From a checkpoint of a small transformer trained on Wikipedia: MLP 1600 squared ReLU, 11030 steps.
Each number is 128 + 32 x the weight over its row's rms, rounded and kept within 0 to 255. Layers, rows and columns count from 0. Numbers have three digits each. The size before them is the row's rms in percent of the matrix's.

# layer 16 attention value, 320x320, rms 0.17, rows 302-319, columns 0-79
088:102138142104111135147131082099079148074090110159089135120107165108172163198129154141172092125139132150114121136105131073130186144112091116099102092155136135152147189086177175099066160129103143192149080086115103191126109129136178159120131087
084:177138062117195094088131109096110142106161167123150109120176149064131062156109173119155122169110131100108099150084145083064125154111109132139101104179085101125181142143144162106155112125147173180101215138132103152093171114115131119171098087
089:149124118135126078102088135137154127160133103132142109126171131145138178129108155086132129090102063185134158083155166125132106076109072115101095159149122123134148116100159175098091102096158222136087128110143133127159140176144051149111129208
093:242131153139105143143100067114149115117100159158092162147174079161103162124121148113088155129104132166157088170124115147161149200145078126067122206137126146091143131192107125068095197125142121124147105127158104115089166102079083113128104175
094:110128168132151125100137126096124106100084153099132066136099113104167180096132087102153167154110094108087121140132123097147116108130123122155096088062171096082068191139159141101143107112142115129119123051116101092146133120136119109152105094
091:134120169178088116111121160118117139170131132115056145141178123092157168135169098152120117136170100123133147179098129126195122144122134101152196107169120145091127114177141133118074192136152118100124134128126095129119107146109184125155150059
096:132146126156176150149140185122142090091183114180126184157202126125176161158152121157093130142141133092143129187143164158188095103122175096097091146185152180039101122141049154178118187086128104111122104133154075100113112078088144114157068159
084:124170126112085116112136159084137096129053131140118167076169071047170044110182150100076107090202139105140115194121177135135099166166153102135111109090109119116120196114110124144095160170116117128119091174108135180098139102097179101131079148
089:101127115132111181160127189122111102161101145194151122161137112112103081157143161134124156146115172105094150158093154103160135153116088154079146132164165087128149131148119172125119107138154143162069133074079093126141122106143094195117094134
091:115074193098194139149173126083220109144159128129140158129051152172119166106062156108129170107119168080100181193165105173109110127123143119084098081094089148176087151073111144101139104145055132125146068139130195067084147115174133147150141138
087:155162144102098147128120098077113126096110104152056110132117077137079122161133184152107139124124120228113090135128154138137178138135143112125126143111161149106182139141099128107165080137136109076182110170162105116090144129060133093166175125
100:102117089106191113106110153076179135194142173161159179115116110105103145139080134121178169153110088110110127083061184162090116141092068127125124130150091088150070156116163072148106146132179089140139178150114099129120141112163135112096118136
087:123091137121142128157122137113090107081152128147200173101182139105132149142140093155097143104091055075181135152094165106097115083107135130140109155143149161145063122103151072157114107128116174126142168139124131121165112138149129135122124089
097:116139155174156085144129090103102100147201106156108107152120160168095139114153113155153132141134156139098093131121110164128147176134112119123097135127144079118109123178125096130134145156088083107106144110102081112148136119075121136131085097
091:118126124099143098107114115138125125092092157100113148125164102100182124130126135123104099120124142132166173095135139147136188089101186103118104169106124137118117140066087038123199191163149163150119052167105135124109153111128099081169157087
099:236182113110107082049110119160166162111111088083107175111074151181113178103094119148139141114157142076161146133180143158147101117146091082067122131074150137142056105090183137134161201097096129094130163110135142126138116149130111136118132142
080:160144164183152108113125127144115108122136111180154109125146152126135129170096124129108134112136141127146072083200127144103079126110133110099069123054129140077161081164191165130135093129133125126121214116097134119107107140157115210024129144
086:111140131097140178159104169146116173150122159067111129146135105088143139189151199091113106121114100039033128106097167172167079066167123086136167144156128093132135157112172174121091149112175089103069098174083168126169139128118179110058163119
# layer 16 attention output (transposed), 320x320, rms 0.158, rows 302-319, columns 0-79
097:158118168132078171145130165180166104138176148099093114098114146113134126127119109076120160156080060129128109108120089128121082108121124095123099125078185095093104091091179145192141099154142069111110078121137140160110089170159106126125111165
094:058161109176108118125161142138089144169106057091138194110104157175137118161064146139112075074100184200123157166158128104118115115106143112113134171141076133132126124099177109121145082111095080140117078100121183124109115097127164132082115191
086:120091135122116182184127111166132080177157164080149145151201123127092127106175168151135133111163110159092096166138162134078126093094148103087091148190178134055200116137168141114126144161080165136094165097090109176127152109114110131074077115
083:097138108083062085128113150110105083075167129147143096158159123119166146135094124093120129103131119130106091141091106124133120047177159140158184164052196117144084144098112139181102106092102132132107167151115118169090168097121107144064168141
091:072116150124135159078157129108127118141116123158120178116142106133158171169072133145100141077168070178130056112108142066194173130123175140154112131151055150128194106093042094155115146060140153144126116119104121117133202151151209116140181150
094:155183109092100138130121181110145047109098148151131118157050112153163125141130104075095142141110078138142122089127138136118034116167126179166083112082147127148084102139098139205198129107149126131182137089162100107116157165105145089208107092
089:116139143127126142152175182126132123065153163072096150091139171133146145213123160103108071116129138118094129086060104136145110161097214117115074164127147096157148162153140128136132122159161045096100178103183099101134117145128155153128092133
098:133153112113119163087106087124184132019178170125126090129086159126173172090159128159111101067130150124149179156139157114107126106125147172130154156153141088153172087122081131076090099159137184144161156121189125105130112086072139121178128108
088:130110114140122137099123152118145121183141102225124123092164089118126089155148100163162085180158146050106074158166128137126132129157149089087130064147075111169128097132143104127146170133142130139142036134154168158098143096054132112164184198
096:184150105103129127120201205117175125127110112128141106154107155130090098111099121087151130132095158073112119080127184128139104115130107148127131080155100158123112103157098132135188183173131101068116182126120120083097079167135163127099113136
090:153085066091121111102090142123162104131150139145098108095077073102141142054182161178137117134108151123155106195197109120086110049096123129176163104111122162136113128166103119146130106168100106155144162145116129175176132128134073143175117172
094:107115142126092124129094094093148118110066157134065113123111134143118188109139181148120129123175113155175168125079137150145092060131183144113112158166113088075124115137077123089119174180187126104099117094089135128126127176175157197059169137
092:140148155159194088127184123129172110115147147101044122134104138115163087179076151119161092211111111097114161105128112098146132146146097139126098115106167105088081089151211131093104146168204088183109153137110157120145160105155136179120092107
089:115143141121097132172082089108100151082123098136132158176124098097110176162160128115118118106170091098096098183109131111145106124105131073156106122154092161157127129086106077086077145110126055199075104077139183117109096081038188160161198165
092:119130109142133218136148107183103125128144143148067135141086179130138149086129082100073118198133089167069122100136135109130156112146127149073182137082104125147100134127147216089128121136124112130105116141064186112159118128111108138092204149
093:089125131139073151115096158181134108185107140169122146145124152095153140148113121128114135113007107189100080075182096050132155075103143176137152113067114122101152093115173088116168122141126153186081120085118102205073115138173140104156106079
094:188115095118089098099109123114125152121150140148120177136109128142119181145132098142067135104168090103120150166099172122124135111132144105136133173120147170084105174138082157120096091086141125133111175047084140139166173163083103136086128156
090:133066130102119063124159115163105138108076157123160141128097146139112149168159188110186111159148126072153145116153151117101129152122170130134151189101093121137173100139126091167133098159124101074169189129155125157066124086124149161152118105
# layer 16 MLP up, 1600x320, rms 0.203, rows 0-22, columns 0-79
104:192119149089125109133182075142136162160141142101126143122157101133159163152152097187189114077093106156062154140109086167165172167146135160108126061146183167153070071128098122159127086128093137170130095127139136091134144157138078123147184046
100:145139190159125145124130112105165191113105147181088137135121125091137118148110145119136093110124182131092101143063156166147147127069114150099142124131113077103140150127169115105174155121061174091151146130122111117130093203161067177148119136
098:111108078146092130069102099077146131156123120184121185149124141073145087152144153174135076194092127158119153193117176152148091136114131135082078096089161146108143155122115121146176112103091148199089117169137076067130123125079182103149142085
093:098180138102129078127127169116165092156084135056103104116166136164104032100140131106164113124151126098140160146171139097158137117157053115186125105133110130179119082108140100128129113137118111128164143176104146131102126128125103107117096102
108:094049163151060127131155173077114172127133128138183176162152187189108085073092088137143121109106128105152174112139077119076107123116107125134071214137143132124119117116119129118117137106099148177172125109126142101118186147181119138142107081
097:113167110164163115105100106136052113137117138139146096165158091120143108152094150171079150131175114103117096114137165142103164170097127148165150116103164112080153192125178173126071132157152146144141131156190090081095088141095063135187064111
106:106156119089153135117086144137143167166110156152144149131102104116167174097110103144133098143113109105153121062166170142067101159180096104111156112123131136189183091150150100092142119077110127117150178157075151158146106121097109189118152163
100:137092133115131125113138105166090141081150129164175178117139101136125098162125137148186091084121126140049132106130123111147178182119091169111117112073125049124153071152162131129095099100113158142179186113144151125110168077158145087084156138
103:088151127152088091127066075170138120152107098137101117142113095151105144113126098088195115137171155127147134128079115138101134195102124106120142103120117113142150077117113118108154106079094107090118112172163178090112091187143113104146128126
095:115174087109193108140157151157171156056099157166095140122130125094136086162151117094128117142103071183074102133115112088111104140145085084123094161180138177111044136147168096163132185114132150121110121072112139068145152127139131143137136188
100:122112139177135112109142119118128079137137152114118131129079127136165116087078107162155137215082120196124080060156130119046095128094162100202163148140169162164138122106081180131131098149139125184156172154138078073118124114097159112143181131
101:145102136178116117176110104145167129110106144173136056179120180133149091106137107098155159197104104139128172160098116176144150110076108145154113126140182124185132109135113104069138153118148175156132102152158170116089092135118081115138089106
093:140137103124143136139112081158104127168156139070101108204140112097145162174104105172091142195149149110066105127095128096121165131102048101113124073157147123092188108121165103157099107125173197110147125079163167126186096143131160145099136105
105:161143208089084106107189109135089106088094158083175141190094142139048164151184173160097165124165142156082112185125070111150142165165121172106148149158148098145173116134090170170155091114119092178159168112127059116171139133145069085106214108
100:170151149169114135118127124171144118154129054123090165199136133146063112109116120132112136108104127206141105120158097103180129106123084186139166106130143137115121111062098174147179117102175179145149096122126093100151093105126135092064110122
096:121127144167134111105086130077115120140145122175093085152192180121158105184089058081057096101144119155111077171123153172155112136084103154146130171133087185130136181135161104156124141129133175100167140082106161097143114147122164118125159205
104:100179095098152073134153158046059131168135100136053166099139154126151179117133076130054106146124124180081159101087179182106102133140105112149104156134126133114143097108163091118166166124125174115156173109128122102119148099117125112089095100
099:121124105151092107163077120140152101120143157086129131150101129110129148178102114096101120128148176069093059176145081077087091117155115100164129106120177170108128166150142120089132112139081111118138186185144103120066175101115143130096158118
098:080153131111076155135112144120137135130134148154124096151151170162151080149152156170152121107177103138151142100130082091131114073081117111147107173130148198146119149165174173136126164151099124203094108114096184161152097114148167097109119143
104:072113129173220088141070038142200169113146125169136174130143166104147101101091095140038184141153132138123113128130099127104119150105093142113067154072135111124146156136157109085159086174117081175138132186107131114140144108131135098132136193
099:132178113105145149117111140087195108151159128094077123121093130104072131149182108101116089167131114109161094116166155070083121128076138166141101121170172140112041068165116163109057138134083155190145130085139142107145151154084141129145210109
088:124110097130067139079138087155072164187125162105160102132154148191164133109145109176129153097124126204137106115121115087085125097082153127201165159135098201122182122186138160081137109046112171100121140133098057185187139176132072089122121104
098:164161134092169170187106080141129116157124155083136096135097137113131167064099147140150126133152136145165180107163132169128131147161132179147171133153181117099167057131148143168151127126137138048137149170110218204135153142152107105168141188
# layer 16 MLP down (transposed), 1600x320, rms 0.088, rows 0-21, columns 0-79
102:132097089171118162126183141131145138125179097108129191126120125166152156152161056132153097078112118083104066166206137190070149118092137159193124114149104066159095085101118102167185070163141094129125121121119152102189112186123156124116129130
102:113158199169121152118134130130140121170046149132169124133141116115107145130145158173135081151147091067171093108109162152138062155094165102141140148147174133158111132092120094138104086174038173144178128100116119174142133181179119098151101194
098:133135138144154108120128128138114133138161129125052138136137149138148125129093108189136135109103097137103087170190092146080086168122117136102132172113154121132091142134110159182140126135085169159150132142144169119083186085122169124158118116
088:127152178129143091126141039162096054026150152132126135095167149126144119184113152149140135151173161169067103119116105140116070121129123107113065119120136141153133126141141118146143139127115167101173134129099061151117100103125161182117093179
106:086073137106076129064147139189087123106155168150160153125058136095109032105171157111134157114145135103188160136170137150145104119132165075141088033157105120138163135081141112204155164143161173138145135129128133115136126091144122180147139088
100:108041126126121116101161134158114150158107088129131143090128099161120168095132154178107164178161128093145097073129159108126168118120099126149138108120180115090114164156122107141115145096155086168107128167089141050161127135129135130091145174
104:170114120056121164102146127118156176118086081131100134168106165148083154137150131139138139111114079168123082187113082150156145162063119099208124085144141196114125097097175091131087089136174086121117122124125109133106082126122130118126147161
097:110158124121109126133136162129140110177086120138131122128060107157174154119078135155211148103117136107133112099094149149082082135121101151060145132155085147181177119103146133118125069150162153120174129148104096120120084120073197131082106111
102:102151135101129105149148111201103131126102112152094155137111116134094115074126107087141089219134162125157122106133117123168108105115140112104147115094187175159192143096098152143169139132055072077082064115191146134132128097080177118045092149
096:106106100114100180124163061092135134091084134140150150161117140178140128160127141122149153123122108208134146146091164126080094118117108194168080172137114149093129036120100108123117119120186101072135131140142114159129121119104098123140103112
104:137130145125091126156086115135108102110133062228139091132128100140131203097122122094178145098126128116127154119160165059135126103118142148205086137132129118122158138140118113110089110105094087177116173128189138108122112059148117132160134109
101:190066140147109133119087125151104122134139107087096143212181152105140119103132102108099215132127074132164107161110092137180128083133152126095113161134115100212140115085134120131101122204095077177137127104084145164095089088129124087128080098
098:137127060137131086128133073081149163177160153137135108097156117144121119120133166161119163164104143195148084159104134127159131142133181132093142071134134110130098101082106225078175175143098109104166148090113156084138180109097156137094155128
102:172108131090082135060133112104134117121124150101092160097136121190100138110063118109158171102097161152148175111089113203152107148070136135186153122121135138134156153156090136124079069178139119177135162106172086125120092100156114087152187110
102:164111147165075165110152185127121125080104122130136110126184083154143160092127155158171138079106115175122154157157160150141146092081114131149144115159155110110110159058164070169177110115152118129088113085130078214154175193112146119162079160
098:121180075141090087108072145153109118135102130125112134024142131137144104129162166082098187130106117163095126160129202117147152092111166118207117138131105090137139117160179121108147161137090107086173152147147124110110114131125147131094105105
105:104155129107154136152134163128099128116167139124149088104122112148121046096118115096120084117119161126106100199116112055093140108137153083107180095168130138069130159119110142134174129137069107091151111112081180155082113138076160147130120169
100:086155174140096104200106111158161148146177141118141094149149145127129182135144189033144159109065119112138145094148121085204186126097136095138127133144081154115161060172104141120088152120133106067165152190146099145129114187193164170113131126
099:092157145134107127095126109146180123096159189167148140106105151208182163139129067100151125117133102122124130154124096114151131108118144106118122180114141145076065094089107145133147119100140087091154173117123103077101127133130104064115115129
101:113148117122187136110137091123144161131145156117144232164123132064116186151126088101081096123127116150110157112129131175196122129170109125139113121095188163080126130151141175090118163130191142061157131186089142048137144092144148149182089092
099:130158159158103100176106208165139136163120137199089112154155115093120140177156093106119078124119089121109164135143196143140194096113129129162074109144143102099138121185111172093120135168084122083152120160154075205165094152083165150091125141
089:135159164075100165109133127098127148153127172091086152109159098141164099077142096153140166135134162218125069128170135063107152085129115088130162136086093102163105116141139093111094155109172165099122081125195171160161124089098136117077129122